Part of a small language model's weights: width 384, a variant of SOAP for these matrices.
Each number is 500 + 25 x the weight over its row's rms, rounded and kept within 0 to 999. Layers, rows and columns count from 0. Numbers have three digits each. The size before them is the row's rms in percent of the matrix's.

# up: layer 5 MLP up, 1920x384, rms 0.164, rows 194-210, columns 0-191
# down: layer 5 MLP down (transposed), 1920x384, rms 0.164, rows 194-209, columns 0-191
up194 090:488489516505550478452472534539471457519523516531483497499498515480487496510474506522484534537507515483469507482467501458472502463514522495450505479476561491546486491473536517486500488526498476459559523480504461484472469493462508490475483499534492430502557475470500474485497515437526505555522487486481476548539486469473488499480501505561476513516537484445537517513488490495523507520474457484488515537483511488496535512543510506484488491513524510530516553512531550524452513495527516513509498523466517525490492496513501505497495533516513523522515499500449493558515483517464525463
down194 092:522518513515492519550521497510485518523473476496487511523496487495561482480490471515470524500507548490502471515482546487504513500533497510542509464424476526495461508547516482503551492468504512484518527493518472514495533469506473512473476469504578507495481511503562509496446477498490498489477511506507527493480517506503518462480524473453505474472507479548495446506418497489507537506485493489511484541487524469489508532475535518475485525496464513508471531512467497503492501494534462485462500492522523498458531496540563487512489494476520448522459518489496504453490528543528525510
up195 087:495508514465484552517496494492487516506478451561499474530544484453490491514464477541510488483510505458478490461499485489546460485518479482500488469536518440497537463442486524491500518459499488458543480541503563516504499490527487498464463511536490510465486543521516535521510517493475523505526484509505469503497528556479508501498489490495518549525516475523476478478511481443505498531454534499507508453480522490489506485462496504531541508531495512495506470510550498475519503475540522491530525493472515504452533500467479483518521479499508502476483503487508547463450508505529504496
down195 095:486533487521521480524525486493491486490521510509490510520512481512468495514479475455459533484478495510539475533507532535492502484520541486493503496496518499456460498492502497502515483483558492493507523514508513525509440508490500530506530433473541494505508478487547490504507492510502488481497503434550467489533506491519477507530520474515473517511493527487513510470508524496472481503550479543508506540544491460460473526530544464474480495497523482521489515548492501525485475453487495473480483493524493522521500457450495487476509483509494528510523500498481517483502502469492465511
up196 088:486475513505461485524497531512529481534494488491503482528506514509508461488463514498543527499453499535484557437486488517501524470483475491531515476527484508480502543512459533478503520494438487477500552490459536480467523471514493477484473507516500530517504499480516495470546507556473455513486532513520524518503503501496572504507491502472476519541497488506456490493514491466526458490508483481475496531529478489513479510488494495489457468510534441474515480482491477543546471533494466521486489515492511511526506506520515516477542511494487489479508468523476498493492577461520536498
down196 097:546491502483495506510494500482491502470474494502492515469461466470498525468489494503491533561499457491504517538521514494492534474520474500511514551483495521521461502523514527504533490474515484487542430478503481498465499504514519496484437558469505483472517482530493516523549464456545504521554471514564479503419517462512463469490513498469480514472501481533525525468470492490507529508462511486517498462511480541486509487473505574497503542494477552534459563522476517524467509518507473488501486489521515486511506474515501482523510500508481457526500494519485455510450483515470524547
up197 100:464490505541515497510494507453504495489533492518505464496510484550569523482535518493531509496549510478514478457485483463501477528510490528497498490514509493487474509495476489489481491516509496511464501495500497545509506484530476527520502484509523522456486524483508505498490474547459512567507483467534483469539490518500492477518497511535498518517478523465531463520515461488510498487474554478460489464497477503497495528529484535484490518511525568501422480508511487528489523495536537501512508460485473510525515500476490474525469488499551535514531460474461497542505508481506499484
down197 088:495506482493452492542481528516506478545453486513487533475518484511550537499523476518493506532521441487526525499526470497465539502504494514502521496500521482510516515489500528472531504477507496493517447475491517506499484447511520495529491510519515494519479501505524490509469518440518518487499531491481439481512481522476508506488494484486501514499481496526499508546496539556492479496438457525437494491505553513559490466508520511472472522482552470547552515503466503503507507546478495517508551532528485494491545464503498474486526507502498467552426493486486482479516507492478488530
up198 103:532514522554540505527525459461457512475463443548509501511487505498540459456478486476490504495508499513518531463476536514469470522494489527474463486467583514469481510531510529465483499457490520489499524524538503482470518565493503518494466463505488510503534481490475487481481542492492479482501512482507512518511504534479526500536521477509487490509506519493525473500523479511513507482519526476492515474508470464500519511501493500489521491504515496489469509450517517528508446496548509520505507488542473515521488492448512540470525453453524428489545548507520495495468487496534529526
down198 094:509534468492501502499488484509476503467536510503511509520501528509490457486470492517479511463521526574538502507498514515529522508515521480525481494505443498513523450481506494472523530508511518482515539534510495478459485521513534494466521509504441517476484508469536475526525470506490478492535486522460518515502490510546509485522516496480500500528488451526492498573521508526505476539470493465519496507480497503480504492490515494523486475497506479508537464501485525470547504488456487498468512464431504529500524449476521468520498518526474485478493471478499505517485519540486494493
up199 097:474519525514485505519498532507478475516488533506444510477511504495537486447468495478596477497539520518476487469561461470495508506493515471508485522479467473514519484503495533528496506504508549481522523459484534500518502486498482523519501493504531503503527556465533489476464492541516497510498478488518515476517543486480498493505511501480490462478515489538512466474545507489472500523511436495500488507465517511488517483483506506484483489516498529494495484469565489548454476494465486455470500500481473519516538553508518508509484486449522543485518473474509512483492471529472496484
down199 104:465548501461512548480506526528483499429464490495495532529478515464457467498469476530533534499511470543470519536548450489496504485509479514501500475517510460480492500502502474540491476484485502562511490507492472530467486469462511501459530469506512510524517497479490562486537495513501489523554511472543521463514503514485464528476494515481505502552516513491497487491524508520507469502514460495531509507508492469490498504549510483510509496455470505488563509510514488498507499499563485513485489467516533482496477527497490479493506532505497465496516480471507515540496514505552508511
up200 095:507482506513500460511471496551481541497477521467476512512479538569505506477527486501460471528479510504450547523501501457485464498536487497473484508495517537456492514516518470513449511471489500511518474536505460514548496499512521477538508507448537488514483485518525497520482469500527503546540511484512498471499469529485603476507506458501529482509509538486491463513516481496490498520503503492522519497524461507489485530493509484491488466493497546515540461507515528508504517495521513530488493470545489514491519507523488496492486454518491497494514511498503482511531531495496516527
down200 097:461475489532507538524481515481479479551511490506467481477542474479528532492469540516490554510531496509516481491485530536514472544516471519505546527521491524458500478474519516491511466501459503487530505498504516520524494466462462527526482479492494527515523449504495469464495502525574484532488490478533508478488504497508466513509498499517486461485516479506562529478489502536451496458420502497498497496510508523487508477481471507488508524446506472515516494499510481511517514496543515511458438501520502526523504520515517518519449545490495539488455470458502504488514514508518459492
up201 094:506509455465524520465523484467497516486502491521489470519512455530520487491491480487505457436534457479471514477492526506508519503561485493472504471489553542533515499480463499517465498499479546528501534466545530507502505499517508462495458542549502503474470513494503456486513463526518502507496484498508458521534457504523474483513551496515506542514533497498479508492482498494478489518497465460506512456491529480476489496533502463489530522493482492506506490523448505541493489504524492497524473551538540515492514498535521476491501473518501478477538511484506534513494527475504509496
down201 101:464518468529471526499513514517506453512538483501508482499521470479486510499469490499448539520507536452516527527460536485497481468488526521532482518473537503489537537493527451532490509528505506519494454515480493499485466530522510507507478508474526510519550499500473504497511482518491495519505548483464486517496487525492528525490492526460480486497506523508518470531497520501528510452493466497504510525488516516519515499480484490520492486451476461520496461461530509500498529485520525506529484500531503474497497449499477473441496485520493464525498506498502497483509508455468483470
up202 098:490500532538459470464584498477533474455504533528445506492522510477492501552524509543469485524440497430499531518490495486526537519504496525487486501483494515478507499522477528481490468487547500515476534498499477492430476495516487544477482502471525533534504479582494483541518498515538537521522488474471455490517538482492517496540507504520487486522517530512486512515487490518504522507469496507504483459507500459500527528522534551515507527509493528512484541458469490499495478426496539467478541470468504455517508536460527548503516516477497539518467481489508487481501499489514495483
down202 101:535528469484509526477481466497463497481491494502519509485494508535456463450516499446530508481523487494449477492481536490559474475493485480549493515519542502494475485478549469488523549475496497500487532467495516505528487483478531464492515499509494484491478533438545476481555526519467526511494530480488493513507484481489487500513532527508509500466520464499505489527504548494481507476518493491497524484493476507488513473499471538534496455472571506529504482479513527490476479513484484527504477518540498504456485474510505496523496493534475479497518510536514476511476506531508498554
up203 097:518507518504517490479419573541520538526485466516531531516463567528510558525494489494500515544484532464510561481474536479479528458466501506510510528507494525496506510486531486510501516463464472488529551518484482514486505520479481506505539464500499499535454488467490490509534473467464470466503535511510485492501495499475516545492497475492511521440472510479495483520514528509534490505501539479463515529525506481504485535511474548487508509489466507522498511507479496512515519458502459555466454503519520514552481540533512472494506480547517519520491502489486489480481489499510508491
down203 103:549508476489533499503483485464520551466508476515508513543478498481508492503503533511479527527478500485525484465483461513450481488487475517505529523509495511464524526480548506515500481495508491501479467527505498525478513517533508487498478475455543513453485429546499494551449517556497500490472498485524498523491462541505481496480511483505491499493516526536485482515494490492525476486505503472538525451508445498472490465502529501497486520515531503484486493523471505535508476503488461509471528537549517485533521483500490514525538488542538505528483494504535486490454445517461511537
up204 104:460499498494517506468455487519495501474520501419512441517515508468471457474485480481469473512521491467516526498495521507550502496500521515483531495562463525519499477518544524455486491517490463505491512463552493522463489497497495503529509474515455533517519497497473471532514477548478548490470551505529432504502515461479498523527504517507536488488488524555486475534499540511544495533484453475512498517477513526489486478504462489510481515501506507528478515505519478503522469460528471546477462505476497485465507501487492486515518543502495506500516496542506468524522506487521521504
down204 089:522508519517495500534497497485505516559548479513512541484525517517503474501487515520485488527489540540511513521489516482518509466507458498509454507491514501521501492515439505444504482513541484495503480521484522444486509488515474486463563496499526556490498463483534488537447495450491504487519474527453531475530492479468499505523525499485548496510467527494478515468524520460481434507502495501471514494535481530529486528529502474517519560489488477493512525487538474483498490485452525498507479496479479559481501495522500509530506517546503552540496473566490454496465488529497550515
up205 104:553495507514459520415490512486493482484531496537494524552478517510496484487431519471506534489479508462548522492524550471474503508540501532510524520516485521487502479495502514498502491512501485547488503513458529475459528519521513495512489490466542500465541499530548466545502522477466457477484537488479497499487500514511542476539502505501477488495509510522492560447532494534513483480505513524498505478496489479515545516567498461529499502510499449518505549545503491545479525467543516527458501519498484494482496484493475493513494477468497498442514516445454484510511538476527475489
down205 101:497501538519496545523541500464470482514514533492453502531495517485491468510519513513470493523499527452484491509474514490512471498503490485510545496492493474526507497474474433526500460479444526498479524480498518508542522497462491451483542453550526490483535464502484496482482522492501493541511456536556507466502492514508495558537459485491492485473489531498475530483497540500525461460462501443482488527506503546470471479488495493459515499485529514480486515549498496521528535533476538513523479478487506520512485492489512502512495482527499434518502503489501514468521531458457485507
up206 094:489505540450535467520476470516524494467482469537487493481491501466538484456461542488506513529498442501477517511475540488523453487513537470495544513511494481483482547502444516478431469470513532544518474505510500526514498505503520501488520488500516491478462459552505516501478474539511530486502541492489458487534470481518514534505511483457548485533424452528517498472506516505490492515478513543516491502522486514496513525489477511510547490520496497514509499482527523439479526490488480500522506462486479503564460497476445530507487478500491486511511524470543496508479517513520525505
down206 097:515504495506483490503490475552489522492564499490476510523503489487502520539453513498500477551477449527507517513498534514496546475511527478532544483479510488506486478519478547508501538498535490494454525491529549505483466470504505516521543530507505499477507527517543508469434471495492495468482496469577575484500533445491491505532466502539474531493529545480476507514534509490475503482485490498506522511501482465502520512502479506480500547513462532501516522522504528501467504503555558498468457516494523474457514512492504494541514515478476518472508500480519515498517552514466497522
up207 097:500487456501474506497496539469468528490509512467524550511542499548513510454494537496487472489501512552475482458529487486463469483489481486524520517470519478529526493493515527486506457497503462466486502488470492510518476499480474527517513512461517496505546501474487521469494487491506513510490521460483511461504516519523465524494531481507496463445527486490468474491502450518518481483500502491469523491491527464505476495545502509506506500506502496542535521529494507497504538483477452502531549540532511536491511537543510474546523482525545504502538517527530538500505542505527488519
down207 105:507490507483505501493482536495513535504453487531508504508532512511485515506499467532495520518496513527525494475466507523503488486543539552497498488467491444489527495510517508540516494482551497487497448521521489469487525515511566456485511481541515511481475501461531522480465493487474487526466517543556491521488511478550502507492478520481534519483516512484467487505509484517502500481501551530467540517476495516499479522506489499517533504483481517517522499498482475493485466534496535477514459565504479488505499462502453473461461456475480495461529484503503532462486477487481501504
up208 105:581486496520527495466480435501519548503510488480524532520487459518536463499513494502522499448504529470511489549517507504471526520519490497483489517502510554461524478503499584516509501489496497473463491493433499532486544542504481474554498547474482479514490507525534499461512482521495542479471488503473498534493492506512478524479493471486492584496514485524512525475480517516468517550485460490450487476515440485506526463522454480529493507501494553482516504486495467523517481515507527506489555510481470511532491510464523472481503519527481481457494491522470498514531486519500489499
down208 108:547509510512491503516514479479529491499502467502468508494502494463511505489544493507500487492516490524473483496560524500440489504559490470481493458548528511498511540473473510490497505471505464483474492513462539514496474514452509540550513468481505533568526551512497468493487546521504513470533491486491496455478454522452497479452530537515477540486490516488518545542493535486513464568505447492511477469523470483542498490462522500497476528471487500508523492522509462508523520540492491504486492452489492488503486504505474493524537501500489502520503539519521479514500495515523516460
up209 096:507505497558515523528537489510535516471524541480514523529478549507490508476510496513482479494494486502466516511487498515489499561482515518479516497519500465493475519534497513543497502512484498514454556509503495505504499487481499548516493499450476466499483543544492500529518475539465487526491486475498530506485517520479478466485491504493468513536513489496510521458430506484447500504538497497507489492468500474482491459484482563533492483501472469516498494490522486506506455546501524503529523518505486515525441512541478453505491507515517482489493527494470498494498524526468490488
down209 103:444467482498513485525479475505522498489490522533514538488516460486542504499505453498496521527456504507488546503506522473515511536502478503501554510460498472531507510534530513508484507530486509491482513503508498486489489507533543461429513494478509548497470460484476538523513496532504532524492506529550516520478503471510494522508485446517502492492485508523456510509505508504553525503524530535449461501472456482490490420512511482476504473461509504472482501510435487510500505542513533513468499511491534449497488471405528522506482500474563472466488501511515483494490526536523537496
up210 097:497502458487498547462492443512557512544504498521540467489526519471490490480485529498509501489480482543478523523500442467496515507516532492526501503520494486525520462501451462467485513476452478482495493493522522456491530553542468525502503473521470532490498505478512523507505516540510483505507557541518479496527516521479491431454465484524503473549504519535506503513536519502490515480469479479512544493534466535506532474485484501522520496468522511535477493477513451495474524466463481508543537509486494505452496489511523528506492484476471536488481501473486533461484472512448503495